config.toml
n_layer = 11
d_model = 160
n_head = 2
n_kv_head = 2
head_dim = 64
d_mlp = 768
vocab_size = 1536
activation = "squared_leaky_relu"
norm = "rmsnorm"
norm_place = "pre"
norm_eps = 1e-06
positions = "rope"
rope_base = 10000.0
rope_fraction = 1.0
qk_norm = false
attn_scale = 0.0875
bias = "qkv"
tie_embeddings = "early"
parallel_block = false
extras = ["gated attention", "value embeddings", "learned residual scales"]
init = "trunc"
init_std_qkv = 0.0372
init_std_o = 0.0
init_std_up = 0.0372
init_std_down = 0.0
optimizer = "ademamix"
lr = 0.000424
beta1 = 0.9
weight_decay = 0.43
lr_head = 0.00335
warmup_steps = 364
schedule = "wsd"
decay_fraction = 0.379
decay_shape = "linear"
final_lr_fraction = 0.0
batch_tokens = [8192, 16384, 24576]
seq_len = 1024
doc_mask = true
train_tokens = 132200000
steps = 8855
dataset = "wikipedia_en"
Each number is 128 + 32 x the weight over its row's rms, rounded and kept within 0 to 255. Layers, rows and columns count from 0. Numbers have three digits each. The size before them is the row's rms in percent of the matrix's.

# layer 7 MLP down (transposed), 768x160, rms 0.0759, rows 423-509, columns 0-79
108:136130119166118209096100131115170117117058153150126170118066129108094112097095141172099144149222168109125069111137131169136153100117156143111145159143166155105104102153130124081131141162157074195123114131184138107154192115064155148130122145
101:133132145105111146101090126156155169145167149163193137131147105140174069120099143107127134063131133167146107141119100080087094156123084062097136161116182155189105096091129219122110166117133168099127111150109179135128047153132155137112119131
108:152134108161127131085110117138189136139121085114130125105099111138089100142148113199140124135148114096146106139110110127122103163140125094055098143128137107108139176200160211146106062112115115123160089145198168104153070105176099163085105144
103:100169112126120120131079135112138116129140120140115179126090129168105122106138139104116130139176123196129047114096125124139062108145157097077141100140144138124118131135133149121140111096130155147129097160174111211126138139151129162069084131
097:115104196131201134145063118111185151122142093121059115130183099157129100180146127167168102098093129176155133120086133118107123134097073204138088123142103157128113105150132127148163094147137151176105116204059144003119081108132122158120173154
104:173071098085141170104174151136160134089070087131076156145125168109165148132096160183095152129160096192130131164167096121117110180169120220114142219077106174149130091123159109154095148146145127097024172135154073149155130141128129108180119135
102:122178126201082085143129103129124130139193155151143132107095095152112123167088159116119172140111089128119131108167152121136126138139110182117088099177049135038096097122124175161085103136142131149151099141102144163165184135152096131152061115
110:120130120203102144135178113120065138081112173119164137125143127160163160143134102120147088085149104131103186107162090084100140104072098149120131199135133128117172140119131085123084189062155104102099111133106102063105131116126158116098163159
096:156094130155114075092139142178089137148120094166098121126081110105178103059073158116082164139125145140151147134139166182140141129103112128106134106122173199171114102107150098089129161087166077075173153181139060148131163122076153178158145114
106:179135140103079137104106127147083121092089133188077088168104136078106162112187162136149149147070063154109147147135163129151143106154163109104104116197139149159184157086168149100130130138123168125138132094138097119050159161093140189175112139
095:160124118134118087095156105154145128134196112152053184153126118121128121096084174110101175078087150178115121112112142126116060102115056071083146107104135126153156198158118182120137167164089124119149085093097029155117133155146122171130135154
105:125100144146132134117154138161133168130200135154150109191115101115146068169169079105128166051136145097149126146126162103112134141151145144125155142092156126132205141133145124117190126159210065129171126137135112157124147179110152083142117156
103:107111117142114153105115124150142161131111127099178123129122152121138105107077146174135094120090159141061061105120102148204119138126162093103133159159067185115095207103095132099163150070102141123086103140205103113083118094134109092146113134
107:175110109157111183097164105138106119108143196138147157145135147194091176129170146194134159104112077095141051184148154124150121123098137078155117174077177104129140064130180112111109156101159155092114058137096153152129188157146125150149167111
098:129139153092123138146165174171085102100134185121165149137158134155074134137100169121139065133085116158162131146157104119157157116091098125135057126151149100192144176175198141118125107074143121118119180108133126094092155122175135123161139147
100:114104154137158149125122123203084138136104128130129164124194127190128106119088126120148115154146096171053155156143123101125166174136115181166107177101213166106208116103089100132124099134073117158152154171142122099177118162146110142104177162
077:094173095201156127174176115215142095109135109188077138130141108154124098054124103150133218138132099169166106155109104099142086123140151132144073140099087116111135137117092108127103083168139171132130132170170096137113139153135127116111094073
101:134141082113100168066168125142101113100098125165200131104116110127108185143100135116066135172076103131105066122115112094119062112129130095146109107129110137102131046096134133131046076098134119134135142184135116207125151088116170175210119184
100:157099182124238136054075145139117128124104086131154175118150133166063141144077124126071149141135107109101146184149095105115118153154157148114142122093100145129121139178142054145082130149115195131174185150098143071106134125120147116179069154
095:094114098119121127118067125135151136153101118134083186160146156144137110141157101112129132107073111129147103171137138109079126115099143136142148090135043097095125142140153085134078077134073091135162130126221158095113087164110164145169086124
095:156141129143144148160139130128078120124161142129136066104198149176180120129159041096158110136122191139130154128174161101154155142071074110108115107118117181118084114141116132130130101102082087200105100190216131088078087111114130145092138092
108:105154119148145097092123120145111106160196144093158124082105139152100062092158134106128141176145081153112117072125141092192199144082118136132099131128120122146126139110152106078171135130123138124155122098100067154132108128104129105146149188
096:124114132113117096149138149110097128103147153119152109117162165128196164207168095143145094058095167175084195154140110103111150094123140100078137082133151129115116126146133193105121124104157094143127116070155168056111109087091051167144127214
106:110144129128143130134107149086167098117173143138162119123119176124110150165117067155105166127123140158177166052165121149107125086076107099120159128127086115148159108129150103157186171131103132167103113147119098153091129090084110065123134085
102:114139061187100111173088107110122114142125206152070202156079127116155182126201083136198109115089112101081126124135147128134100136131143124122080139191101132114138148132100148154146116153038080141115111139068090094117131140098079141153128093
109:105111167088073092076148119176111126133146114116158118137110113107058143151155093169147150151134117162127130120138091126118107090098162170154088154077136125128112207164097095089130074150122161101177105109165106148150098177108181143125087125
102:126132148063134129131112145096138103114134155109191090128168143120139130201145125089137097104109219172109138088126116139113195129126116127095131073187155118165121118129123111146153191100113044143133127111107158022132160054123101139166134127
097:095132145136115072137102111137103099129109153101171149117142115130179177121115111155094103143135143196065111120123113158137176150218102175132094099113118129153137200110073086148190152145121161110184161150140107171138162137156117116105113162
096:110114075145088077172097136169143135132136169102119133161103140128133147100130094145206055121144149133141134121173127156081171138123089135121121121148124101117161131138127154125140116077131202152115141097118145065111143117134124135111136189
104:125181123157193113182139144127118112109144153160167139137139129061087092140131044161114149114152158160131151154161118140137122163130161140156187160143158095167111125129134101172089139112084143141082127094120162127170128136131088108171143127
108:131155129090104131130107122092122147112123121049099076119165105089136089128098172208125133105085148178155180165144074083149155138119081167131133126192129152098140125094137170092114078186143126103168168159164107183173083123074119132125129148
102:124118095162140137136126127157148091176143120129137188178125108113133109094023134128132103175098098131199073093168154121142188092145069105204155096090136121101134127105156161140118138123035059099148062136104172176149129142102172133104139082
096:117154118116181084147136140133104123132143096089159161107136170102143164109078106166151193150129151164175102135091097117096133094168148126121139140154153136097103173141147108134131102079079066071147146107109188196134087079130092124124087137
091:136118117175122146128083146131120133141122123173173112108152195126125121118098107117083081212148139129158132193143108121108172176088096149129088105097107125138116101123104127199093180115168138110176157119139189118105079123122132141213131107
099:112165080159168153202157120129147135119115159107129137126162140136084095190143116156142098079139136125132093117129099112098117092104150131105145130157180133167085130116061162168137129140109161111136040211205105114146162112132062186118160112
098:115103060133102130150111073133125138152146146127136139106105187111158099163087115108125117113070197122116122134104132115131158127125120126142115141105123104100150211164116090140102088134123079105132088115086135136099102120112139099092137123
099:136132180131101133127096117125165153158114093163122084113134096111142091090204097179122106134167099148151118154163169120108144191053140109101169090143114132058138161103139078068124164112142155120133108159108107127166163084102155163137110112
100:191123216193170152115126157104113106101155093158157153114117131089123128101144114157120148139134126134143093150169120100097152105074159159070141110091145129085080119101162113090094083143101154211154152138089088115100119138121170137105167034
098:109106106063115170124125111135135122128119124128232155142109110069140174120170150133109111164142164214119158155129145178113123121042186132164121104101144141131154092171152124130151108146154147121146149101124093119149179098132124082130200117
104:140142116081089142141106099147092101122111090106102047124122094121144110132076137119120135140144090155127166099123137115124095111128136077171152130119113171153138103097101094096150105172088111166165120074116168174153121124170190145088114115
099:116177131100110106110095125166133117184162176086110101134146132120120116152154104107184118108110084164228150184077125152152176134174151127105166077169119111062144179150167151183130165122103121110162113140195104108143122126124147124109175188
096:131125126122127102119075122093157158131139106127124106155163071102180155190204133089146074112108224195153146100104155156086152140137083151081130079138200116151126125113121135133162144077167118122067092123109125083081092122126073143125069124
100:165083135164076110078121122145183128120116126144109142122127060118076117112096167142102139123098129183149127204138169108194128133158127093128117089140174158146140115126077139080136138134174139171125155155112070082144099084126092114097121110
092:121122102138094155150169137146093148095165142128115146051078089120130155122190130117148142087123157124122111104070129133096143123106173141159129193087110134086101116125135131213083146121167197088134183119147122077136166120097068134132092131
097:145135140107171183134101123116100126138147113155165092130116151108166119061083091098170175193093145120168123133122118078117125119132094123159166131137144117119148178166122125110096110163158145137129113106154140200135036172167074147140095137
102:084139131158117094143102123124111100145099090091192115102108119201127177182158144127130122085110068143144147118147079123116125207184075198095122137138115188128098116140046141181129151181114118127073134163128135127186149141157156127143135112
106:148094180125113077145092118119185142081103110116148123097119166168122113108122144121079149131096133209169068162207055126127114101138196118141148205118147160138150079128129042144081138144149143150085164150152090135094073125173136123159138082
102:142114112158148176123107140106154182113091150145092122181137113218161069123152087129107120134066125185133168120150096120133114088089126187126134074132176079117178145123098147126135120153126133077204175191184119106099152176116135098103171109
095:139163111100158132126124138094144122153127090152117097154100098122122096133108128220078129162100039126108075223164195130163125206092130100146112149140134121086157114102112144165117103136129112100139173207144152126155139110142142125091122107
100:147162120077166078103106114087126139147077093119088094153179086164204106145108126117120134136133112181147106133095121136197070124124103094078149173147095111151148117116122126075117170115135101105117130128112095136154141091137150057148171117
106:118114139110161176114164133130167144130099140129093128156140138122157086134129120099141149059134114171174109179151093118082134131104158182115178070057114110149158184132112111168118128170138137145156133124153159124134132129120106224059119063
107:129097123112111158133152142121159124086112138111044177162153121082077144147140138099147149128116140093133127079132161098158056138122138127177190171125124198194163175078142131089108143168094184080100078093119107070150117106104138137135174159
094:104188144115070174130074090107122119181176139151145171041139098145066126170189127119077154098177129196123120143176134113115128155142075085089125136111119130155145194122154072180116120147146139108167106126137122161143115123175158092070105151
100:111142117060117108126151149150144099128104158119179111128103109170141148146152168168113121097174150150113156147096111168108076116091120149151101116102088144115079191162100118143109165157071215050139143117145089126150082153080150090120076113
099:111088112175104092101112065097165171162107083111188168173114148102074117137143160156107145152170122191138152167085129140157104086105200079108179184094099141116137150118152171100138154113091122117143168086099152150169130133050120092119139226
102:115175157129134085168112097153136152121152120110116100098106120119131170162122150075129169120120177169107160169121093120139084134081118098130159162188095085125114149129113110152133180104050098149122115103121180103184095164085175161200120140
101:144116128142126119082129108154119124110134138141121231072116111053128130109121141139104189171180091162159095095128066133154117117145185118157153093136159114146130090106158056107160073133115121115071121173121112147107058102157149115096125110
097:141131138159157169102106109191077136168096092087158148133124160117119114116051125109138088110131113159151140138197146104123130119092160058084108116085159137122187158168064143143084092135182166124145136108146099161093190205126111049133179101
104:123122136148120107102140141138164141129118134160164197107142154106061151141093137225145161179180114129143137077166133133186093125174121169171153151121115105149152089041119136078111083119062105136123182138176093107143109114145146120116104156
093:145140126133129121105129099151130160126102077140045123131140117122119178079127114145194155172126093153163079136114095110131156060175114135112178147145179191094111107162121136145090113089225135122171154149196156141063167133099190117119078119
102:193184074195093128146094147135118097100136130144112196160126120141139113088070103207131105156106064102131117127119151141117093139120132144127148163106192148147183088169153143156068144141155154074202116118120111136113129149122167127100158111
104:126130119163139060120114132127161107099106136207072132102139148169132157121110237063121124122122142116098199132162146141144146102088101170130111132055136143200126141159078183119146091166130141146108163135125219145139111111171105128135110165
106:122160162112049092209117138147110112119139089107152132194084158133106120068129160125123140152113122131099140089107121125154096123188163086092080146103085118146110096134075196112126069174145151135141168145097102113130110151158130161189092091
099:129147117172090109160146117123096115102109167142164080166154119096150142081086147080156136091067122181093134146048134105153129104142176083205066148165103129133104145127074213186190129066108150093158176127114125202092132146123092157084142099
101:168127073113091118146121156176145135137085121169085147128149111113162194113116136156114162163142087158155134142143095101168135179118068134142065131200094129122099128115111188129092162142152152105140100135112105092086126098109106150158173086
100:141103161128081099135107170164174134060113177141136123128135167131164152137116133138111086155112093182126102142108098117162082111167103137164098152121139104061083142126137144141123127172116117129107103163113078087138152146201192095170120145
092:126116092112163136101144130167125140138162127143130116110164121135172105129105136143079137085179152131098162139126122099103196100126149192144176164117123107124093097145100127203099130111127160138161115144073135123145112105103126140149133128
102:114125166138115096158089144044127121131176162068170094101155130068149143195142127114131075079135203173113172127074117188133213138142067122111127122153155151153099130136169158152183111068163101122151105106135173072123103104102103157136169132
098:135147130070179128105140113112110116138168144094117095186165083077148148176138085085131120110147160212127180159094112184104140126063141115120102148147167069112150103131069114119157157122146137147133165166165148136151047120119138162166136182
096:120131101132149110150092131123146106134092118098068151103134122085146086130122121128114117150176119184127104075170146143139192133070098130152169152133149122128087113187072119061125168118100115125122161128109126099112088120121121143154133102
107:157129124113112144104151129134125143117172174140126098146139196146179105121118110163144130121084157179126151110153133139136109118127164118131133117204159150102102155123155108163090119106126173166171129162065072115128140169085087112102072140
096:139118224124103151065156118158129156178126109063156096036117107132131160101081141148115121202139131192117141082104180154146046140081147124128186120160154128132139110108128084133111162097110124084162135102108115137124128123109187136129112144
104:136140088167108087115133101169073166072163086151097083128110145096162095141131145137131135130095098124139117105120121174118114150157128116155141174117135119148146204153151141106145174134078102077103159089104169092100126094136162094186126140
099:168157166115221146162141106099099119154108144149122141150176123147171054123108135159202140068152164189196099150144130157126109125096122156104134132146185133139072162086085141087103148115158122141099128155122129089136126100121088157143109125
106:155145125095128121113117117169121121127135132154142118142220063119104071110101133112125083090101119150150086111128146094167116121047074079146127212177136094128127135238110118107090164180108135062099180144170139147132106142104165151184186091
105:145129132111099091122127131131158136122124111165146082129117140159165179106116118194101116191084159115108104117081132137126107128122162141130098133099043048121093153086114034094117136131110155107147176162080067100136125115078129126094130136
104:131144149155062143117125121170109138106137110169135169121120196126087169087044115148145102125078119138110123124087127116144117043169149108143092093109079122055157132071116151154108162151100161143198126201157076136126123133177171116142098172
098:110112148076116099172088135104121096125169177106144125150134123151123145178143185138138105051119191154154190111122136144073211144123099144127123117136157102111090126115085156156189100097173119139114136126112161070126129112104048167153151147
107:111158079139131138135124126142130112125145150140134104165162137151083051090090071104108172124176104198078113086118152089172131083146109127081118075189137113129135117098131132104149129182130095132112110134137093139092171124128160093113160091
101:150116128167148111112126124135086140115091087183091172159096126079127135138184153129083181130138155113209136145160142123116190128121111100111119054126060140102115112170172088136122159143153138149122073136126103074185099114182141116092106149
089:139092111148168147114076128099076140089132124154077165118041164130197155150210136122133163087123106121128115141156086086084147110114138060105148157116114147089162134189114123041157176176127123121133062107129074141179180133121141113106110164
091:122165147123141120106144098116078146133201134143161131081175067207134105147151112084193120122130108207164162126089169106128134133124102150119130125168152056146107067143075112145132081160110110120152164080077113114108163104139108159123075152
100:130117148120176141087102074105105163123137129131083093106101126157147133112114076144117152115141120157094131155131171153143165200093115112063198145108139121167068130087099147113137141126176160173129097137075098158067129119129175177125082141
107:124072145161143168099105132154144117112130079158155080136086118125126135139098094081150120142135082104133080047141141105159097094123148108095075137144119088123168090101097130138116141112049194095181131129078055077103152147141124136094205047
103:125153148144167133079118116160098133134108136146128131083141097185134111131111119119186138161072133133083168142110099128155075103103182145049113108137156220195152163085143077135123156074123196112148165191153132114192185129150153115090100169
098:114133113105142096118145110169161134137156117153139079083138207149141135055144141148155136129085117223132135089053112154119105127160128135064152112107156091095092100178105130071119116132069181083081168103081127188097152129163080108126108129
114:139168117124082143160152143147154135129127143118112098100073209084115166084105231124115129165110203136133099154158199108121118112133159168121197120102098145148108113068197152124151081116126140120059131185157067135133126095087141135073106171
# layer 7 MLP up, 768x160, rms 0.0922, rows 424-509, columns 0-79
097:137136159158106117137096107136163143059118087054100153128190133118159124095152141155160140107128115121143156066068117152033144144095131137190130151073110133118174148132105190132180119118144184120117046151144139101130089131150178148164131106
110:166146108106131082103133151173145123161110127148115119102152183133152129141178099111137149071143073129089133163125128130082157116144126090085089116124118188176149151099151187147106071139104104065094091206112130133191154101137110141208027148
101:146145035100105138146105127098131123148187135146152138159194201052136182135147115144131078105187181118116152181116140126092102116148185138132077145100155164107101153143079144178157084131087120141143121157168172142150129104201127127132134108
090:083126134134122157128134098155109146196120175113075188148114133108153128094081132088141104114119082098080099091088150064168177131107121136089102149150126147142146100116129107149168078115107144121112201072157154148045132181099089101146129167
104:109140145146082081172126120136187166143209101088138068104142127097123163109123139118110105139112125111140183150076108144109159173145088100083131165175061190094113173137149150106138213127161083139118120145149123148134134154149109082156110177
101:096109068162106061143085118165112171120118131111120126160050134138153147119138125095192187141078124125136135158190156088100178127131060208100174159112157113107152137103115095134142119131076191104138110127131120103098101119130093143105139098
114:122132129143119099120164116115134126138222175178147120101133097133116149138115125142115153139120105118145136153186147043163123133079094144120154128092078108125097112167157152123082142131197127053068180112165110130134159155086153157149159100
101:096130089099082118096131116138121167142075167102053160161106111105108160106096142093090149120141190125188123166164160121162139155125058068108083127140161106120083146153140147086085131136075122096031125129121110136171143029090155128208154071
111:156139151143126109139115139164120114139223128130184162097167097101117123163176150124175091121151145119126156101163134113061124152149086107213106147142169113114129161045149134124089170165058140148159096059142135098073148182149068233188103128
092:181118132072127062142101098109159148159142134110121083150161111094109162125105135124113129158144125121133179083082139166101161156163163146112114127134154083111105178095103103121124187178085142169162105144099143100113113166176050157146145144
109:138113107111115134118128155150125136083155140127139167208132066144102141129087151183164164149162123114111097083137106102179115038112151175169146122101147125126111159108189174134146168139136123118188114183092124128135159135164119141102107146
104:136144113099129132118117119145094176141128110103085132123118154151152099111139127191184130137149118123065178092024134139093195182111134140146105105113125137057112134104163185174223104144098048174159143155111115134171127102088122111133141143
109:152115132140082066142080091126128164108202140063125185173124155142120173110140107094144118114175123106120103098088162178133118131099168061126105199138168116146143136174098100120113148093141192126144080124120135132094119146151111172148205106
098:107122159111086134136179110133053033153154142106114184138192112112148196097134224167144123184085169115126102133132119075152149116107180142141044193139160144111198140179134124107100136131142112138075204102143158147093160123144180143159064146
099:126088148102149093165154065110142092148145156152166116091112093135136120104115121053140130144108149119128153133148093115095141114082090161187095140042128099120112099108127128101141180035128122110095149122145142137163125052176197140161119128
078:163076189077104116124040146000144137138142137041151131117151120139100144177146116122128091130110163186128169122155161178105128133123096132081113096157150128139143090145139114142165137109144133161115108145155176125116140111154106106155112114
095:087104053135085177143138139152110153113164126163089079144135123187107206124131078082099140094080148118067136155174147158100070109111149098115124117115144117126159064139160160142129174096085121181150160189081233133164108133100166121173089143
111:076113118104167144103123152111120109152141112130146132125132198199163147173142118103111116064157161128173155102138145121202201055106166101078128097086148087130077125165144163116113116163136059158147083051132145134076132175129124111141111133
089:142138117159120103151115153182164099091123117113125153183112164187159150083190064085146140139189225121189141171089138117096094116096110139194177097127158116104134128173116109102164119170149158157174122094202109137087122101138149160114104140
093:108110141139067150126157081113138108117157124152107137150170127117098107167080176122096114065121105125130180116100098140137144121180133174132116087176106159081163159124124132076110184084135134125101185136174137111063097139146085087122147130
114:062127090162129133161190077164142099123143136055116130099144158145086157133177091120123169136149126125128166124133133174166143165072130139138137120142095150093162083095153095104112105149134196114113094186153090141075093167130125182168134131
093:118044112130112143124115119099105129121138134112081101155108089141131062153154190110148179088169147103164185117160123130153158140115125105132127201163147118152084124168096113128129098126093136143208049078167121142114118097137133123114092132
102:112139101149064181148123091162194105134147181104125154112137126126119112140120112088111118062085078115171142160164121066168189130120099100134123081108123106152145168183195143057131127082121104143086076109199114171113142089135171073154088133
103:119105141131126082132066169085119134136166166095106145129128141143141112085079160107149165147062097104067099153136135107119125130085079117144088120168135114086146127199150117122070141124078124141039133176165062116161147163157136111188124074
106:147131167108097124140161119188149141110184149101169098144152156104127135180119074134126132072164121116206127131143068128119157120125181227171160127074134113094157117114109087144154105123163174113132119095134092148142064143123110108192050120
093:153122108099137124150122095182143146131083120126162176158140104167170108066116106153141135108085064104135142142067173154081103144107085131128137146156136193143140141132180110111172092086108163121115154128164140147089119157130125169129201210
089:135163091124108144160049094182110111162130112158137120153110130150153133188133117134175083079171135142145101146123123089109123074200074131114186096109153153110080126155144113141141086076141108171159199114134126110124121121114165113134103129
097:083166124086127115138127090167144166166155182126129128137176131066102097112160093163168153125068102108081156140138140077169109163078151160072158149088090105122148076139118209091114120065113105113110141111201125106087137110078142115121153122
104:078166145126120114092121096130123119082159151068143120156130138053122121125114158164139128129072094102163171177141168175156140156127134017140140123145177173147174068123151104144087094131033199134087091149168106095218146128100115109164145095
108:134091151147115094113096104107183130114114115058123142131145132088122104107140212128119120063104173107067146158128131089106153104160116182130115113130108147111113065185135119103124089131160117155142173126138168143184112105131116104133122159
102:141118081157123041156156116110154145157152122091111144097103149123126140107146135085161074106079123141160096063146120121104170080157128123181108106086132175082077089111116122133141131110062093080171096134131048132164099164067098114110138130
094:171114127073125146117138096061137079183148131146160122104105150133100141118124127102154192150108091113173136152136123145094131065149159115132122125142117149193148130163055074143136096063091101109121117074138056091123133134143090169115096134
091:068078093165137153128145089141090158205128230116103077152100121151102137087160082143100111112162157119129192143149175099141123116102155126175101151078110135150094196150171158046135111106096086167117150105126133093155159172133151145144116090
097:099052131125076141093109066109121175135094145138141108107119113125121111169126135141109127140129093107144097168146152167164174168155133128093156133108127193115160143179098175170126180104100173161126150147084056130122087099171050109078082092
099:080120166149117088061078106136122142161164076104109140197156127153137138115116095115178075174108175106121125126099134104127158117180140179152125116103123090135079103143096061138156154121095126093126151104115017096146145121185125179153139161
104:090143081098110093129100116128119108102117166109089151093099086079172146137105078198153114135159154109167121220151098103153129122076171079175111136120157161171116148081150053155149152154085101128175060102116093124136137117118215169095132190
107:178084117130128152117152112126115139150215157129169106112113114148147165106093139163098172172113086116085117085163135116172176172132092136057076116118083127056094139091142101138126119115150094120090158099081117136097065202136114175146164124
097:116088114146145067110158181098130124170176099135129153131147124131146164085165127123096116116097139110080123138107109119117139170107068157188137121114141058143170063105139133128141119119135101171126146141108034104145144145125136140132146152
103:137123101120122078136134178132122125098114140132136136184092163176140130106181066136097102116138112126101091071157144124085144106167135139189201108091103162175115127047155099072128122140178180089097110028141120090112131166181132116129088120
100:104163105087127097113134140124140128190131111159161091158142124072096131060082111159166136033203080112109153082087148104100160089175133128092123130142139107120171144209089177129149112076127090129172187100151151122140115118168088185212110142
087:125174105171175141073104145166163168165097079027103166129182130104186183087157183144138134149132156100115075162107109118147137093144117119183068138142159095132092183152117122149173100124125157099091128131150110116114128153191130118115148135
093:148144109186094113150123132199177121159160135137147163103144139123143106142134148139092069136120147131146174120099186175141122112115135108142092151166135151089093097109047129111146149109152087117117081189124104078150180081138160136109125125
090:151086133153110112155129202103165047075085149190139110209125146150146147146122145066173100150130117093129113107161099133142183090143125093087162153181095161072146134138191167180108166130136134096149101136104129129118151131089117118135073143
101:080107201106150095083158147165130150095166203149171122126134132159134094119148062185146115144125117091166176149111111172161164150129107082128152175139143139121134121096113137151091126079172138089121095108159212129089164160150168118112148104
102:063127093144157105104217107129115145151109107136096118136111129162148118116168052133098074113116228126163110104117124086142162124143176146124133136205100165098082096119151127148208134153119059100113115120146140064121130122135122119122135132
107:090140166182091109123154188182152116125163124129131150154125169120133122154115125139136152108111147127174168078097127181133140129146133124179108177163065144106129132203122128088126182106160128201128128065069151137087115115195144146098148164
103:119106138126114086164165095107115126139163178099109149166178112137187119089200077110131111176068146131141108145102142114138134079149150142190105156125091133054133058118065109162138140129166114154069138134166189162111139108103054091146087121
094:130110174109151115109129103155170095171180080107116126125140068088147090145162061135135115142120099138117151104121112145143141144161173118144108172180120105180092169123134149116139123130122132186038122114137113091107116095100144127186069088
102:126130133147109095090140112116144133136063129082064160150148143090140143097069156054112071133072096111175103161091153113197144173150085159130211138096146105173123124137157149106145104133117133108110126147159151075108128165125081113119122157
111:149112088155135153113155129140109128175146163130081110168116146135091125061124096150132196127155152123060133145106140132155171118164095252137103189099142106117137115175192109163163157128157111074187146089095105120117141129121130136140143094
111:143110151125093104099134153077129156132160133096136149075152118154084117116108101094116151152088103110187181136107119158120157078129125111145114153151158117142166168130047128062120165154046094112169120102094136126131105103152156190141142163
088:156122166095108133111106163149066140077097089138147095118110072167126126117198094117128095106106176102128150082142112125095147198162121117094180162160164132094124139069128147206127154139173205143147117076115144109115153128082092094129095088
099:104110096142146138149157128135043148162160143127093063062107122083108142111102114166145112057137128122143175138088142149163124160131109117122140143065097120153178170085110092086124120127084087096137143127157181127123111190176142124173098161
099:145108091179146143162142092207116127129123104150121153125151135150091114189111127148164172112135095125113139115126156179114105112101150083103121133065135152098067179160102167074129164098064099120170152128087131132125095153090093160126149168
103:167182091117135151131088177143044148182188106082093125154098156187168143126092154105187130141087152112171150107143068119141135203152099100126097147150101094128133125088104145170088107159064156119136153105125146110091143199105115146166148152
101:147136076130102147135159096121091119136252111078153135146139124105164090137142132149098086153148162115044115132130152106129106092083129172122182078137177108156108099119155109055143144140126096120095100122148112102104093150107155122112129137
097:123094116146132117133122163075126168111143156068186115083135162136118132160128098129087067161121081140090123080133138146119177102115145141146109132135112095125154113194115120147128117132143077124161107128159134115061127099144118129160178098
109:126081109143112090168128101155114142129138146128131149154137161091103092105157083116158106122138079115096123128158111142166118154185136166158137129116138057127075119064152162159077118100061087112153081128143102044146169155084142132121160134
093:099025089177118123177110155116209118097186111176169115182118114126113128116113083089102096085157109115096156145122108143096194104121136069110097147078149119181154076124145076082204146097173096102108091131064088126170067115134158093126130123
107:121142088146112113183092127134214096148116179133075087150133178086150154158155155118125136120143113105148172132041051121086140145106133176161082169173127146119121159169138115150119161133114126127106180120182098170143136166157172146183145138
102:071150131154153105090051127086114106171147141153092102124110128171150108134133139151174080140145157101133156131169088145078139105130112115145172108091095155158138112141090122149157088138177092156138049110140156104105083098188096096170100177
112:126109105141137150144134087134113094161124123120135142150155189103166108128104149180116100142134199114209126122107122126138130136196112115088171069135136132135108176118097123116101137166114099189159120119094153111114104141181158070140161164
101:062113118174134113137153114173131083151199172129125166174132139078102121135164078147096061170202168133151159099121158122102102104160040132069151108111161129115115090186161092103090145167125070132131094135134162114120073154101150104143121151
104:123105076126121131141121076108174158168125113197066093190128109130148154087155173144080112118091174116115142112135146132102161159135084128090084124114128119088172140035151147135168125142180199091107118089148088095081142114062108124149108143
101:106141140128085098143119090155078113185164166103084123097215173097112133156103135148129162143155108130187152159086090151226148114112070173168176167137104196115118083159121143147098175088116132096102184129076124134105107120092122101202107155
094:133069137155134132077123138173133178180157135046149111142148139133112168178099116171120120124166155106114133093145139131126169067137095161123124138096123039160144165125165149144158131115088105193113153093135129118160106128119094122090129155
093:120077099116100122096248154159094123108147095150127128166077109148197127131101100140109067153139118117141069154111106075136105064157068126118124170090154144174159120088138125117078113178102174157199115169159106130140159120152155135116096163
093:118158125089135130112102117151142107172100118096185100112177105179147109109144127152136179136123081133114105145126126134110093102155060123139111158089114124122071129194151114031109107066110150154108096173106113170116111133073083174122119054
092:078135118147085085096159128186049176114159122123163157088163096100154134117127120089145112142153113128084124109160147096106097084127124071118105154149117152079068140109163145073132076164149122126137120100174148137139140139101128157121155144
106:113108129149129135145162091166114137153099114144132134111118143074142119104184117077124118098116124122133132101103132140128126159070091162104167095111124140061097124051118134104183119118137151167201144157142117105145147144036123061081071126
094:124120084151103135166135160120125128098135131095151073120144070107139195150179090120115118138153129108107067089117137134147137154114095143122161064133146090106110121096120049164092144071118161102137192097162155098111095041081139134157163091
109:067073099124122167092099082179209104158145089154211162134141136125095100187094140140118122097163082124152134136138152106133107118114152105060147139123128129169142149136149213092144176146120076127183114116105103094121104166067140118179117155
092:143094132145148096135105117182125163133134100074104067136133119119121127182143181119133124145144141109179099084131148113204106165127173148086100185125190099113136134117089080144132096129111090130146077107125056155135091149161143142166076095
108:130157091114115148104085122172137085142213121081179123092155069071104090093094115170156132119102212115122110095136076152161144102070157150167144174140143149124151076199101077120065169123107110133169083144142162121131133126113108112199127130
102:180172146155117099113095108142100131121135120070091119135179119107131120133083142200117149152160160126131150132093111168149148136190106084170117129120106151120128164107135064153104114146113217147152119133056126129172074093108114130143050089
097:129141149134090133121138134154100160106157146117092163073138122125085159113135066058176080129074121130147124157079153139077129082151182120141156083056122101102074134137158172145173152099142101202152154146178073113150085155119126142112140127
091:137098111157103092121164134114136126088150138143140124194111113187198084034112082115084121083116067127150120150130083082133109132105152091229083134133099108172100152171134165108121123079122169203140145079141188120162112134089126121152085180
106:091134049173127118129200079189117112114139129085138133130138133118133107063136112082129155085098095119105198107164142137163125069135081196129110075153089145145160174104111106132054148171170104097113075095102116101070048123151177129126133127
107:130146129129122094112131079164121131151124143183118121179180166171100127132102156208116164110179104109128114114132103114127134139163082139106101120058167119118102078099153143155133183113132077116145091143104148134189151159165130078199082102
079:161094141163127118157089148116087154104101151130084122070160078124173174140117069153096131109070148104127140168123086173117212039106169095116159085116107135117168144134104116152096185179082178064146089115176153122099179132124147152106101144
086:084067114084129139116118097125113139195108124120127049131134153055118077168122145110085139103136159125143085110141148140153154061113137172111140121161103112084083172120146150135117157095094183127149144097090140138103143142127077176077166136
093:134086151139154160088124118144131146114176097119093149144152118143152119108108098111071135138121121101152187185170108073080156103127097114104084125159136149153106082137101063158088106166101110128112159181101092117066157168145141214099079126
106:127046139160109134099114096124115186141124187107125107177136123132156148203087087100067102132142116125225158129190158117165118105126114148071147082119120161134125097135118135130113167095085127104086123102141108093069180190149173150098135105
096:162100131120149118115160117131108140143149144127144056107138113134143088154189134129140092113172118127124118107078083150084165136106171169170110119138117180177157182167066102142106104103085124133140102184097095106157097131169181184176137193
095:162119100117123078132215107100159109126173115138141139184117083163156150101144126186147125158132148116184123122078096160189108126135107164081163127110123158084105163154070127107120201176128073169196135071169112169128158115116200064127071103
118:120121057139123127144139114149107183139131148159106141123080135091142122141135058182113215130110103118138170101102095169109116174114069146149134159144161070135104121157148161143163121158119151147096144172154172141203155073132107148096103143